{"n_layer": 13, "d_model": 256, "n_head": 4, "n_kv_head": 4, "head_dim": 64, "d_mlp": 896, "vocab_size": 8192, "activation": "geglu", "norm": "rmsnorm", "norm_place": "pre", "norm_eps": 1e-05, "positions": "rope", "rope_base": 10000.0, "rope_fraction": 0.25, "qk_norm": false, "attn_scale": 0.125, "bias": "none", "tie_embeddings": true, "parallel_block": false, "init": "uniform", "init_std_qkv": 0.0221, "init_std_o": 0.0, "init_std_up": 0.0221, "init_std_down": 0.0, "optimizer": "muon_variant", "lr": 0.00882, "weight_decay": 0.0089, "lr_head": 0.00363, "grad_clip": 1.0, "warmup_steps": 200, "schedule": "wsd", "decay_fraction": 1.0, "decay_shape": "linear", "final_lr_fraction": 0.0, "batch_tokens": [16384, 32768, 49152], "seq_len": 1024, "doc_mask": false, "train_tokens": 241300000, "steps": 7711, "dataset": "wikipedia_en"}
Each number is 500 + 50 x the weight over its row's rms, rounded and kept within 0 to 999. Layers, rows and columns count from 0. Numbers have three digits each. The size before them is the row's rms in percent of the matrix's.

# layer 7 MLP down (transposed), 896x256, rms 0.0613, rows 292-308, columns 128-255
098:532421489497437511536460497447464561519427513480539475490466479549612570393487486519468519527542499576439473488509569598504586495487563478576544539563515548425523582457477515487507512436493420501458481569555471497571525527497495557483609475431470618529425438547426523537423479567469507551411410461533505513502498506509455475488465614564405489559544462459478553469531431514549548594585
094:460460489490627525467483472509472428595529535405498537483427565492436555434582513510502503526574585494507466533506536561507507468397486433410534532469523512443478508468551471547497534510484494528422477469529476531527498474557559484522364520580450616510508575435483425532475507483456523460556498483502463518546431512484453409500613437492460606476433534432457456492515508471575478462538
098:530456427584492476588457510433370524408463558616456399547551486501473490482416491536559469489489464444485438432503517416525501592505441540458513459493479567550509404563466417442552556450512432480527475428498445416554464509472470449633618385497563486505494455503531585480550470475456488525365526485508558524490505500533607508560583591423480506413513643517489532428524455490458460507487
102:609591521522537485484492492463506524552450482560569509530481494511530499517434438493517496570524495577456488428502430351549501483572409416535552486551507394413440481444510450605432538522477497384455405454534515494507540532492463544489515392436521522510438577465607566541637473468466533483508513475485495454529496485496441428459463481513519510499504473512502535410614470410470546457526
110:518508510526509418557554541459466551585495471524498453509496540460506525486525380467493475459565564550590480511474531545438439529495521488555556466455404511448545395497499427568478432582518551506481406503583522453552447405550469563493420520472483446482493530481509479481516581485489451458550526463514528636475562403529530479524479499517560371535560615464443422455474474574427594571528
106:444477438475506473472473501512459591511458516395541547518515456634474417571511539465503490443552575457536475590589497408519464486482474559575518479524476593531502570398457466539500631478466501458455568543496504467562471460475607456575490451487538577536630505532447445612489522463440499539558435487560519587513551522450546528467516464454503502458432473480480602464455543475425483535557
102:458508510607520407522500560511461514511445545531477402411484507443427537479493457524454564431491385532463521523450544457462539440513498505444520498465540532494374440493526521523563425470445483550542482492532489481491476449525423452571515451486588498432452466443470438482418501496498512536532478490567581545469479392640551446459459641486487453482574525481429456461508612444454384435386
101:470500564475580470461522507611483434551460434458533509518512440532413485562431538622441445479427478541456418499525377507428482481455565539545483493526555581574531525509479517548490538545489466502562493373546485493672530446509445510489449481557506452512526506496490471517449519381454560397506459483529485530542500549441406439530518530537490450449508422479503497449444506519581486529491
101:555448474576507449396509481471450516543543576523424478613500464533469481471439562562512420556510524521493490487506596404479531580555462471579579457526536640435444406502465480448424529393483492595452464500481463582519416681487471491434498469476582572539514454486531497556498476473510482485537474490453503620465449443529505490488531492503454482503458468473527532447520533543489531388435
105:564563512513492490456525445502491442449501569472419559464619478497479412564485428492542469516496517463576551606614483462576497487537505624614519455489582522582513441507456524461451449509457556570464459395447441491533427529433456472525447565516445486514513545460498502532509547518518489508497536472455523558576611475441581480529469549503512494525459456436450510472569550482430487481526
100:458464492476580443505498537419573390530539488519478477507513480506512537558515511429534533506481546542508651497554447510667471563541458546510468439521616456557468475412517558464468513484505456503627517484458600570554432519441491505506565490506526548495516511473503489507561421458461471485592520534361484540505493581423465377528512490480505592588544579562543523514468473468405560617577
097:485448532548596495509460483470560543529500500448498466529511432481552510550480494529461483528548450507453428498534459448483547517567585500567601471503502485440472542510512627541490547470465488482513509441429451518444488451524515576435491504476459522488419540564486449470463517525540502487550456549495538549417470478620561436505496421534547373467558480441490564457392498493504441493481
095:550483510536434504515531521528531466497489546629488475461396580453520548489486462581527525548479497489520507492461466432399493417516595508543497495537454474487550604569390486530475411437474580544492490389430572522496509489441499463406563512505581420534607482459501523477484494427530496532488469433509567499480441367493538463522494563497521477516464482561548487512414509525454479446539
106:486499526452463479517486478492439456560490492479519507500489597479507537559544538501489449465436430515510513422439534482485553463519587567469588473468460451503471578486492564551560458434481540583582478577458540562550521583435470550440529436524512449491555473530433441398458503428500524426461521467433521523530445557545588589521487452509548499482541486461446457581441438507579480490457
099:464505621517431479565475519518487527580419458520491525510556463498315592514440457536517487548475551504498502531559488458490532440550498557508425494511587662534533600448499442529540483536525398495576508512536533512471531469437479458575596490569530522474499482566557530497597525507519512517597459492488440511486432479524486504489518509465485479557457447522479450479532408444559461519479
098:547488487582524427522451516555569540552485478465505528505514498433544532547507546584535498509586525463474498430536479549489517443379455526420502522490482469483584547466474468518506475474465571479474572526553589572375485448401502398515552519568427381525561542418402472505454468561522438506440595509435506537518405567504565551516475544493493501508508444454508428565492470514559590493443
102:518503463429502478452674541442414577541401399540526453486536508510443493462497452508506463374570491572479500462511440526485556519518461555513544472560504404489516417528532474572464550471481496460436538526571552558417524472413482539478481465457479432517574571448432477495509526582432487479495534494491456497475496543477538515507507460456572444514493458465564514411555488549497518377553
# layer 7 MLP gate, 896x256, rms 0.123, rows 293-309, columns 128-255
098:472506410471389567459484556436597545511532502386424528487524458544408511560467416426500592434467588513454479437465501495421474544464366541528547470453454409473446533516465494501604503519501530523443437531460480491549599499592441586484457456561396564503549499510490529571430567542567461473585547582445447453470606527502500467521422517473562414542560481459591503555462487461458438526567
098:522625452538480586475445509440530421467513434466544398427537594494503560585489517444524563522452507565487600529489528526443489532507521488460466426417494518491598501473482577469533431534549571510469508558539509566514566518542510458517582449510576515454594532446553501442505480560539511492545454442496513574478471572520415505442409394538548499480530517535523441428517524420435440525512
096:548504568475472552534414442507436508481490525519469421552481516411552525517472445513412521495584533466520509503577533475431554506493531530548450493509520510418503543446542405475522470479463488454524537429507447551469495514483459510499559497465553538474550487489535521568623480551514484448523536538412427482588596636511397527533401500479476405521592508497431534454511485531515485510565
105:544456590453493536550436506537545427504434535460403525498488445527483468594447528526480539503351406473565510483595569628493488486423493526423585546624555488489504511437485525495502449452546534467554516428412534531515561560435534491519522500508519426549549473568503544526452493515577509506520548535550487433541563559522496495467474584461512529491534503462455532462547493515450542528440
102:502462551497572465463496489450544515532503434493473520554487490524502559550439498453448525459573479526470490507545501446461562477456521410551574546492489512441593424491501490504484490441534573428444503551417556429505507441532564402479516469540493367501490466526382551524544427508557503496503475358464577501436501496554562555601537474549551523496588369450431509451446457509527474538351
106:568546435512479538449554534503525530531625466444488531535440556466512503527488530456505473463508495455491481497526499506460420443469542466396522514465449538464545431501486468449555434512456461483530532440523556497534598486559595536548478486474453447433520438512502544523496553462413508486484570466545468491587566526496529565512373459471554474462503567511492522569398460442586620525434
106:444448575528487624571504509476531473523562451652562516550419558442496560451438523493503522576468470525431540499479479462486490548497486498395535582492497587433532567521524497484428553480433481542496481444580534448545591501454502461564475394527523472521477474589357452468499539528450436377482574490542505482565543479513488578516470417454516484447487527531493387543453475441508632485472
102:542583545511463416434541468396505456427524437597495535558468552563506536463507518440396519504511480502523511510457527622516576530549398584512389517600504467422586529557508520581471501496557532466538466500604453507551513431516587456461470532430471467478522499543523473444516459568523462498477558501514559470462427516536523484535493510477464575532571524496376547537462555524491489543539
103:555497459466521540528492455444456481537479592530516481442489546426439450429555502414578498521474460514567477446546615432553513526495581537418499453422509465549534439510458565411433467547446605516509510478517517498469601452519553556434411450501517446599414435527468536496489562519523488444416483557530459519564485509546482558507501379524453494536545536546489460412587521503439450520542
103:602555593538613441522519563520501417468497450561527422530577482434589513568471480496497473505549430574427523507474598472569456530490493570519504420474539534559466539546510501570519496443522569529535565494524513497439459472576502544459556545590467503525597462486496475560475480514541451502516538582519534604473451528502482545537502455559407534475530569453487468435466542463512499608532
098:500439499522508540478503483449429456504552537485522481503598511418498498481478467626613528590526436609548450492529564469404557452485392504537510413423489445488506508485496564517486635497495514559529495538391462489537421445539481599476523478499545508462475472438528499532529532530491506455475577523470559542367498434530526408559425520473559547464597575507479433494519486458524517566420
097:567535444525496516476551530523457444460455486498547539472437477575446463477516429579520512485512526435477441492465427482491520528430535492522473481554448561490503448567460449492496470517418579431544539507525435527431537509502428459392562488494581491487506511509475492560449502473517423378548509500432429505476489444539563556445469566495503580377424515515487500434462518452383433531522
104:514506488403607524433419427529490473501489535444494388478573553486471502457581479468535454488401500497637550542553476477573473427467474495611596394561500488487475468535473532490525484490525465511414516495440394431555473555552517509507507531531528510375429546491466523477448422422463507503554523420505536580538451460538497557456494425458526491540557465508560549494495478518536556489468
100:491501417515453536541486397533486504504551484473568609528435512554572491471505456489502447499515571461346459498485512504534566525477508456546544441460525460510447424502607483479478522508368481567525461540432433442556502500566420500524468491387478465557570417413430497471426525496538526518543488561500554454538545514522500531601468574438535537512398483441436460485396523528643437523450
105:511471586509473467531499523477607601456512525537453514578450527559523523459535422481575478413389495541503502504455541581444442501493534450482509497573429496441489457601495531510636491525448528528497488495504462443464499403494523435455448481481466537502597580517581565544450501521443456524512563458539496606500474447485415490442435451514544582453442487541521519493530438466499505585514
087:573591581566553460520519481452476462484592474491476503460426511467476498571582428493424408589490495406539509525493511428551638426485524617492508543538496519578531532473481527484552444542535494596607464472491523523452450488462474500552507509512613464476522459511451473496526483497520503555428600603463460542440516458588477462502492536524593499517437559416488471586510555482526517511467
104:513508559497446500475532543648488431543487518526465535338591484453499577458595634489507520528472496551544607545498489436492464418483490529568564476528505521453484507569489532536471477529469463516521573418433500536581496487434497490519423455480586558586473506591533557430519471446528454558487546548415493477551437509441462520483598487554381464567493629493571486461461520509535488508551
# layer 7 MLP up, 896x256, rms 0.127, rows 293-309, columns 128-255
097:378538482564514570594532486512543522462444532530531440509463447552608477491431582510444598505372477534471466600373544487572500437554501547604531457496476448508494527548555512492513496518537462535517521540518492545547501460494438401532536465469449438476527497545492531489451453497491521539496538550542502498448460487513478536479546529496530542514447503532476527556593459490527526427579
097:506553513455447523566404480547476521536433433594540467483570517508526474555521526528461507497590553444498479428421463384474476497511561413494513497537563482477534529415511505540403513421532507491494546505502485511411585528542546583317393482507533516369491418516560416445485555467547599520511587470483449553549421488535498530480472580431519516437529562482475473609401555452502518533427
097:455524476578532537419505476553482605396477438575537507434504540562542493480589494497577423505562566477498509517510431516514591491476543432544556510424487494528513641494532584402382480400471525501548563497611477581602454493507516494422559580455482492464480506501518406499475475472419441514505491515452542596463500497449562490518446484462571470460524470472488496490487493501561425549506
111:553496604490398496480503534465483492456480473605458432555546516442536405552522461468445466557618537441454531527555579525441497415455492552575442481574510493524563510494472504501522429525453493492445465501473496460568493527495524540464612477511459562556467505571492561406442485473472516547517540571501505628500577387526522508475549425489481507548496522610467467385455595548518564480475
109:460440517513567452507479438485578506608516469500548634510525495469483458534544532485452461465546479422453498460449493541481592476467430550494501453464532593475439507523378495526434458388409507583429555449519488579421479374588587566539552451596450484492486466543452476562526495487475523503459525498485513513481450507550587495560504474503419554534490457439395577573499486539507490516510
104:495537564506483463520451525436528502528505514508534488493530438585477513491547595570337556551491533451445502516424455570506426536480480516535488491518471474462516566469534456480518551497616422613452452504443549505502479452525506517544453413524535559563443557427491515486493472594635447494512406514466519485442494428529541487421606593501457548535485379536551574439567497464482468450476
100:494581498510543565492518556436552522551432430505501612470462496472473509551452483537534456537449473443482565531374484417554453507524519488552548570521496550380482517514563492489435546523429557569504485524529521496505463420477575534495495432502548464499464435526410456466524538540501382450468546580583451500568520485464502534509422481419449471488490506491508482510466473470498493392496
101:522541584468458499509467427519506479457490545539511487451561451424509453415462535476445513431531481521506446486505484559536456392598524443462465555460554557488530461495563505428533540591398554457540525519391467384540464504445439570481474545423487568484473511479503405456487434415517528553526492426535529557513515526497397491602514441519421479510517542564459547497564604553478456460528
109:561483591410507489430436493599379446492501548496417574484547472399452487515486503434444461532538474451479487464508544525488516499490464512462507405466528510610543447544463532524576541582491574493541454477526517459463441431519483477447422644498404450611463547487480493517517475499570496516418602557522508582548577468506537469469547455464487523513512473556542498446579556485440487510509
102:505514443584491431601620466511566515427495472465499510483477561400485529531533477482418449556516515497532517488509525517427577394487516491465597526500540604517496494503495520512455637461414538509473531428496486502487461552492471492551473513441487529529527417442576551520505438488543542570526531496492464481594614554424484499564492438523449427494528495471537546465445480513585628412530
097:535577508466495417487437466491532634505563457486489466418523526469467502521523521413477492406499596517526608493448435401614493585501539478586548489515476563417496529528524482463479514488528516489475470467473501533496548475455549534559450526470459545532563487500465499443478488431402419539514510465489397423567452573453434571523530472435558526494392451456473488507474546531594440442526
095:532496485524451496428473499492481461629475557528532541512504460429444502495542580528502534511541462470525449364555482510554520537551624503361385527526471492492553534476594552557533511450575444429480451509553530395436520488471511599494483459486407555496425455459541551463466505569527546523557536503522529493584491517551456477542518476470510420504495515447622507492399566428459496528580
103:480492505541526571506471435541501473438386574473416517482528528463454561383463495501564514537477598509437577667575489471515460485466478473546446516502484525503584443510455463511486505522563517458563525515439472454502516446526480499435532493577543602488559551495525566498543463594465566533514449589519470487440458430561461545512560409463553529542517609573507394497432413498521458441474
097:457527536448438539551520643491502377392536498465541432538548468441540533569509498422555466492627440601539510539492505460507550484473470458465490499547450477475487434528551498496492533491540482534529488482426409439458600463526447464557448527427490453458557433462443534435490452497527552438463518511496537508563494423499575567437531507519517444438462439466482534431460564438476496522414
098:442501492460491498394549482513490490516413527508519505523618465449412468459544447462536516473478532541475514536454362457416546594410593593505502528471501496557515504414464479465525573576479468457536541472579444387496418533527488546537485458499466550451469540568467526547525523446501534514559481549455471522482567469572593468516573544575471470575479569536480507518533449489433442423466
102:588462568535487562443525503498515572445532537486489493477385492425441570534475484468436454404514457505486519409514532390406466533509525550413486529482486572426521570423439530556468395566458577533503407527416572527398559483463479395490509441507462516416549492478478449389452628451508505497552468475493564419469481411445506439494496494561492487439461528442580485457491549472529508454507
109:498515489473434401454463516502502481502520606489582402431416429524571497459506495550554473500534597481595529552617477500551510489517419510504600516500520458505566413498540585492460492463480454471522479496609478564469482569543535479474574593520529478570501560551470507507442539450497508557510471564559455532553492411597486497540543485507436493556502482437509433529458507506589577463518